From a checkpoint of a small transformer trained on Wikipedia: untied embeddings, 257M tokens.
Each number is 500 + 25 x the weight over its row's rms, rounded and kept within 0 to 999. Layers, rows and columns count from 0. Numbers have three digits each. The size before them is the row's rms in percent of the matrix's.

# layer 4 MLP gate, 640x320, rms 0.052, rows 315-328, columns 160-319
076:491470497506518563548499483540510522494537490512513486492518504491477491503478528466456456490525482496448462490494483537520519509506535525489439481479464482484502489507553533545495537509528510480515532479483481499531519503487492503446497523481489425495502527535526477497519514530488507491495486512493507536523509533480502458500511498513467511478511517436480471475511515510482525526501480519576483488459508496510475450457544470506484471483519511521483496503505509497458515477512476
097:500487480502488482494509499468507508542526507501523530486512493497498564541509483509491460473526508494496510547502533512536482535512461498487546587487505499520479483494475513457448531513469478504485524537506484483499459494519546532468471455508493506508503523477501469516467490516483483536481528512514486521499476522466469464513472499535512515489470496514509495485509471507530479480504503509509508526478553465485473495476530549465502514453493461524541489527523493547489541511497535
086:526477508476503513518523565486480525490482500517511511488481458519488478527479482497479464484503478488455496507514489479471506469473524529496498523513496487519513522474472480519478514504480516515489555480466510572515491522487470533493480513501459499473507539482518491480498482536534488480506525543498481491514519538480496520493522473511457539511508497489517510444563456526478512527525506488504494515521492497552479536489516534479516552509487449470514525497457508520514517474498467
110:465519505500506493516476517443512549502503501500510518474483522503540521521489528496502560500574481516491550489471495511497456505522516524500545493450494512488484490518500496504531457461524504525496499513507515448484498539506535522474523516482494497462518481510510506500516513459498472511508451539484529466526488541544559570485441477539503552481492537524447480527488496499461501495546515489524476507473460500505501506490500511556486498494518467493490497518483494470539529505456519
115:497472480502522477545512482498496509514519504482492513520494507465496496506477456487550517488461553516474503497505480445478483456542473506502521499495517493495516491501557533434466492526487461467500494493512489488498548527515473528491467465494474471540503489518537497539532508482480506524480438512482526489499480567474466497507511490508520480488498487465498522535539494507515480482532488506463513510465505498464480519515518498505471543515531469523528494438484503486521512475462480
098:498497484496483547515479503513435521479514488489493484538484538459476507496470472496521511517508510533492524483492495470489505521460527505476535486454449563495519520498495517433499529524504480510465467493500491488517513485491480468531534508519486487456512510494511533482488507504559508550481517553506513510492476502500527504541514498454515503514516477523484513480464505500479514545493482512520502484560518485481482491474513504515526500485466491519482520484461458488457527533504506
105:533503467524513510506510506485502474457472510484446551485509497513498544503515462539491490477521484520516513522518517487505467539506526506527491521493523521441540507497492510457523524499512524524470488497534491497491496477477512506496479522516497510498521468484486499509507470491495486497519494497503525525497503492464562465492517480496487521482503494501513496511481471545513513488520499522519485504533529459531498485439478505514500487476506499490539491468500503460464460494514533
087:511514531503503486480479470473511518491473476488501492502516459547484496525508488459500492524486476470488533491501555532525514507474516508503558500502489492468540501488507457461492496497505509485461475532478508491501519491467489520525498456470519511477494532504506534508528526481484496502522531481529487489504481502514470480486508544496493505449502472498513562536481481530473501523470498473543493456485469525508504525504504505531501506536488501462491495471511508450489489541500539
080:499487473482517476483501488515481493502511471504482505524493499470495509449480485542513534476443543520510482509506508497491493465494504486491532516477485490547480517474468531510472521471522521546484503501485525546462482475512545464491492530509475486514488507478522461492525521506535505474531510530553490506510473484507531490461494513497510514501478512441534509431488513498486511526547508538527561438531531534486462535482496531529548457463484483548491538507495465503492492475493546
094:469527509514504500541523524538476510490502510544494537506513533507500522481493543501485504494541511493476483490493512535510485508490532510522469521493478478492541478503490532474460515479535443553510462508479494430528518499516504481514512486515523506496491484507523487479545485509508481500514522508543528539506482545479410488511478532480459499477496504517502529529519475529468493514532490523461490511509548487498495489490470479506503518486516523490455478474516479458496494524517442
052:462478543487486505504547550492506534497523511467507534554535517483475497476495487529493504534487496477514471504516511463474480475535538509527499459496527554505509523506524496485528461486517459478550481529483498451525491493512472533523493469542468483503446518479450502514538518485487514478456526531479493516494491528505506447485490524480529517502484501521452502528494525548474493485504508490476481492499517505502515505466462472517522513477528515544488492478508511526536510469513506
123:489520496495504453525525458516519456475466493483540485444554536504442492483478522490501546502514484516485470484533463496511486510472475527503514533506515490502469524511510509481548508481495511518460526479508462491555494513530508477528496494466518520491526486456512469518525493528508454501467486494504531504519530478549453509483491500509501538519507510448521495518471477493487535516474486519559516517506462501458494481521472495498494526470512492485489483501536518463507525497509535
131:492557529540546509503481527545448535493518507481465506469509531498471522453497524523468512508484476469479493487503487506464503500486523493507492515475496513491505518489527521513494472476489501543510494520531525533436494502490480471544495519457523512478513496485480489536503521494514500502530493497500430474494503469498497498475522498458531504479489487504475533522482479495505458482540512429511497484504497528490508499513470500489443483533537463494477505494488471460478526534494500
128:513493479494495488513478529496471511502540484464486514519441477518510498503476480455504477490512479500529457500487497499482501500521480488538511490502467500470442508489456506463485498478529551511514512489490463482531483524509527501552526495537532513464513517514503466503486539513460488469480510523506498478494474472534467458448487507542463495480470463468442504518527473518526496477488490509500462556483476466485454460501501492478479560494510496508502469495524552509462495471505501
# layer 4 MLP up, 640x320, rms 0.0497, rows 315-328, columns 160-319
081:521484521512502501495473440487503470490566517494527495517551505468508477484465507500514512510452535513506486491442498510501458507460489495528488519512480493512513505459525523523473485464503469493509506535509469531552462512473508511516519449449486529509491494492515529514509483485504496464492477496474461519529503478465481506523512536511492513491461488488528475504475493503492514508490437481484484492497494474531507487492580504525528506528497512489492514500494484511497489508541511
098:498459521473554508550520505465506526474489510502555544479479471488445475522529533516525517444528494468509510504482502484492496466465499498468504464493524490480499508498520495498528507558452472485487528445490506525521486540516497500515455461511489497489502475491513516503485489448492497506534469482478463498510474510480509519527513499516492509467504497549473512466534458515479488537477527501487469497510502494509523528482530480515503479527496524519503518520501556500533496534519483
106:492513488499431473510512474485524492521500497486504522480492494452521499508491530477488476489476492517525481505518472462490453457500483453514444495513521525538504496481539489486480513508448448488532501512517497506484482465476484538518502450502537481471528498483490508521495484497493523525494500521454463467493486507479475497492473485546520489458458449467513545471461511571519507471465524514493509477519504475469555453499515527460510493543486513549505458522504523485505493472514473
105:470487487496504487530470472513474519489484496489532511477523515477446500524511485492512490512495512477491507512463430543475560521486500480498475548508492525529547484488488476467449504497485440519552512532503498556479489501527528556493483466483496505534488532486533490539503477440493451521533514508490482475476522489456490510539546516443492491536492494533553486541511507498499505440499476485529519492514508487482484479510493471475470451500518464511485535523458527517489476512498505
118:513496501536505474554523491479558490467507496479489514507519473467519475485488512487526453501506540477507510485493528482518462511511521511493519502511497493507493488464489510462516478463491508493482527496476471545475562512545551490466509516467467501526498440432499510476519509513441509445565493468437480472530521487501509499477491483497522525538535532536515508526502500501468473558517460445490506472515504543481546480509521525498486484493551486525491531515523507467510450470485441
097:507477509526477526535464541456486479515540487522481499538465540489463525489475457530470513506494495514509542485490461486549489469509490468451497467504491499503558506515498503512513500483499444488489504495510506511509509524517509518482480522498481468510497484494467506472491513476521502491429505537475448503510499544499510514499477497461539490471479464517493466484467509517474513476483479500528507491492549507525522475514499521517481512471508490493521505470526511444470508494492496
108:518496506502482508497478462449489498507433507475539516491508446503517485468503451442504457483531491448521496530502474468532476515461484479516477493527522504507500542520524493499482537514488547483495509425456485490502527510487520526447510546544490486517529518472527510498522508451512500471538526497491487520528457525478497481494502504493521533496499493511508522520489477491471484527476497509484496499499458523500510528468487509467511467521491531491516532542512519498475464523502493
094:517496482478462535469558540465497489487493531520520488456507496529509548491487440511549535487519465500512509492493527502504475472544468476478550510500501490523478508500530548512507449499518520499463459501511506488508480578464499470520478503493488462500589489532461501513465488495518540521527488535495509500505497529545493515511473476496474499474501469454505474487486509475507515478486542498489486506474513473492471476499512515481491481556526493534481498489504497482485520480527489
083:511516479522508499477513507527462497529517564429512528503445469485488482502519476517502478510488524499505522491514498466528514497470481521476455494515499487483465457511482552498446501516505495489486480517496515502515525460502522478514438510524498508544520495454520481476480513527495469505523459550509441525502458532462531472547521519523475486499478516466491526475456531491521482505497499489464468516510479514484460556503504508505501468540497496504486497480516494449490531535496516
104:498527497445492520457495485507497496504473493449460473531508486498528460471465511501522497475501478500499496470499481493528519499509526496483521526567520548511469513468517501491447474498514524485503516464480491498491488471444502499531532513517530441471504533521491499491481567505486497502516538510495483546482491456499503561502520517487502497517464497526523498516486540480494493478484460507535516510485501498515539515517492501496492500528547456541502512456497495514479534494444504
054:480492526500509525511522530527508536512520510475508509496501503495496483489499484505506522476527488504520518480512478511492498511517545515510487502499496520494458493487543562511513472525491463531476483486509458467546512482499502547529483469485482510551461472476471504506520471468504512502499499509502505504491450519509527417520494568480512485506478521538488538501496532495477455499508504520486461473483510506492517498559502487520523503493539519564511466517475487475526481510534478
114:472444519522527505517502504474519455500484520478500458475558468499494474504491519489556544479527521482486482498501437496523527515523451513487535477508524466507504534542519533427537520497468501491477530481515486508550546514484521491482502450490484468517474474510557485531493481516489462524544458500479504507467482477514477539507455507500474524491515512516477521515484496509479526509475503489517501559519455538526505503482529528466542526505524503495522509524514523473479471489530485
084:472493523452518530524468537501447497498566476504488512503489477541487455534482502502524552497537479498539498510467503534544474490478497498500496534500506488492484486492513532494495482516493464501495509510518535480506483505490493489507517533483489501495546497601494479507513451465488452490554462507500455514445545533498535534521491472477471464492511490515464472513463444494476469497531503501493482480501500505518499501538441510482525485497499527464459526525499531575482536545486543
136:500529499463451513494527499480499489518474490536455491469520508450491509505510478524526497457495519493481479483505500518535525468520463461502446538504506522480562494492536503509487507477505495421474521482515514534490484499483537505475479514511507450488466528516524516507488464494485528471546494505494505469529468516542543534522503523490489492462494503492487465502427511478517532535511521515490535475509524511497483489472512523500499496497489502488501532517493489526490512505491494
# layer 4 MLP down (transposed), 640x320, rms 0.138, rows 315-327, columns 160-319
085:497485462506464514504518543494492516532496494527491478487478535527517482505510513499504496457505519517505501532540467506488515461487487505491542498508547522532500487505486455447527488491499507530469508486522489507473492475548474496523445527510521526502504504452486497457495490503487477509504549440523517494493525502539490481485478446494504470514504479540505532493496441469504496455481552539476510476497522524476515517500493517440485475433470482526513510472521526486528494464481509
104:457486482516478481519517515481492508462529484492495541513529446508504490496508480491504467461520490465479561517485530505523494524475483505476526563500507502528484487501529522475481494521518454523472530525473494459499476541524518511529500496515490486498526503513487501500479525495512518542466516523497464515463502515479478485534497518511545544516498470503514499479483486519514486485507502479536466521479540498494479463481521509487491489489518446539524491529487506534490515540497482
096:523505485504553555517517520494511521513526518546498480509531528510486511484506468530521518486506484466503515522478483482550549501502487503515541505507481452486532504498483500483536505494530568489466478504489532469520509548511503455516505532502498522539445494488503499494495518534495465504512477482515515530465534481527513495497510541471478490519556532517474494516509490428498496524509506473505484536476494497464491508498484476521455501454514477512492503487537482509482487521505551
111:490522556479476483525462468505550484467491484505518483495534486507470503536506502462520454462469499518496456526525473502490526494470513414550484497495455467464482512506533473500486494515522490469488519493487500536511488473524520525502486469472476536554476516467439510497497511535505520523505509512456507490466499507480464465539538523453524502487462455476527512513481490464489498490463441494479532498484496453492480472534478504483493499495481505481509498506493533519523495491520508
105:519521488535484519441516522507515520509539513551481476487548450521478531529524541469495480467514500525488491497528504530494488494506499456527482537491505527503502508516480466543506521498493498516522460516510516514486439483483487498552499501501555515452521500532467472534476482554555499527463512514530497514497486474500518489509462515490479496482498484480516484470473449517494497485493468537537464485492488485508451510520495517507455474517410558468509485506474526535485515580544542
101:494570510504527495522486497527515478538509491515512504480494458514528493499528536538491489440489532515468470478511518510447500505522457539480484538554549481468481477494512514498513480513504563515521518498474501513487473533485486532488453485477494499513490502478505472498522484532474498483532510461457513479526502505513494470521482515493432467520491558469512504514511488510546479480562532495467498512516492496483493509499475469474481507515497532448513496527474528553549495494494477
115:519473514531499485515478486508507486467459522492532524464519498500501527500527445470530446510524466473541515506503512500509475493446492554492515487514530504521512522525516500479500524508456528525489476471496531485532513488446497545487518509515477509452505467518485488479518463472483518511475526484500489548517500539452527508487485505490516537483558511501530502540481446478512458524521519511532486511509482539530521519475518483469533488504509496494523523523496503507491517510527506
093:508485506488517506459521528433495524482506519475507481475521461520485531477483444493519520495517476506516525505481569502525493505484492476469548494499504469491495488537535491473507458484518538493463488540490491493502478530480497478529493490500491494491569493543452530535494520484481521497560489510495492476531492524551476522486496528523457499452493422462491468513483515474501491509454520483514496507489479494507470513506520524492481518560499464492487510479474508466447499510513520
083:480477520460494517530508529485530520491479464487515465496495503519525523479493504485531528537485463509505465528509485486487467462531497463514549478466540541502543521517509492528471534481508511538484541475465485514495469489502516477490542469452481511468476477518495540557500505504494498542495474452514485552523528508499532516487499483512490495509478472479527503499500492539482495493498498520544561464523490519562496499492501490542439514507547489498500525541470478513519500463521542
107:547505527505511493488463514472511487473500506482501477521484491548481491482461505525459467439490526514497528501512517543512521509493504523487477472477518525476542520505465519504471477513456496480485510506497532528507496492500509502492489508528583480477499493501515495468518518507499450535514480509525489520492477492519499518546491514478518546491502504484565550511493470478476490473487527522540496518545474526493511471455495530505525503515494458511502498493492494506532510490491477
055:445462483529500484489482460478504482471485479473512514473548518525487494481491465490471537555467559507472497459458487485474528468527537523518488486500496512484498544518503496503551500506512507498523514515492507500548494478472456542500501482497489471506493503443489478482513535487504510483498494510470482522500460524498539468533503464498520494521512528539479505495483501510461519523494514490475524520479510503481485463472485466448526523525513497556523516494484494544504517522545483
121:494468502557483532500496516478518527495481488485468476513478510494533508536489518508551475439487501490511499483503449508570541496502513531513496499492552460503500502496465513492491498473501482473482523463491458524523530486476496468492521473510491494513469528493520502492490555528486484500524509496477434493466491510520509516550463474490495472500530481541499492476498485519528527503464480436497488499484485514518476502482576534462512551542498491505484498508514528509474522469514483
110:518452480462448495491519504444534464503532480521520506513492487505533477541508482478529509511511489509522482522461511517534512494509481531493495482497543494534482507510477517457517498522544483447486514485480488457558501504501495511491520478518494506513508547558493519491492477494488490518509511482497556507505484538521513526527479496526458481525483501497505491500518505526499541491454464554496488499495514473496506515467514498511552507487461524494527487523504533578521502472518510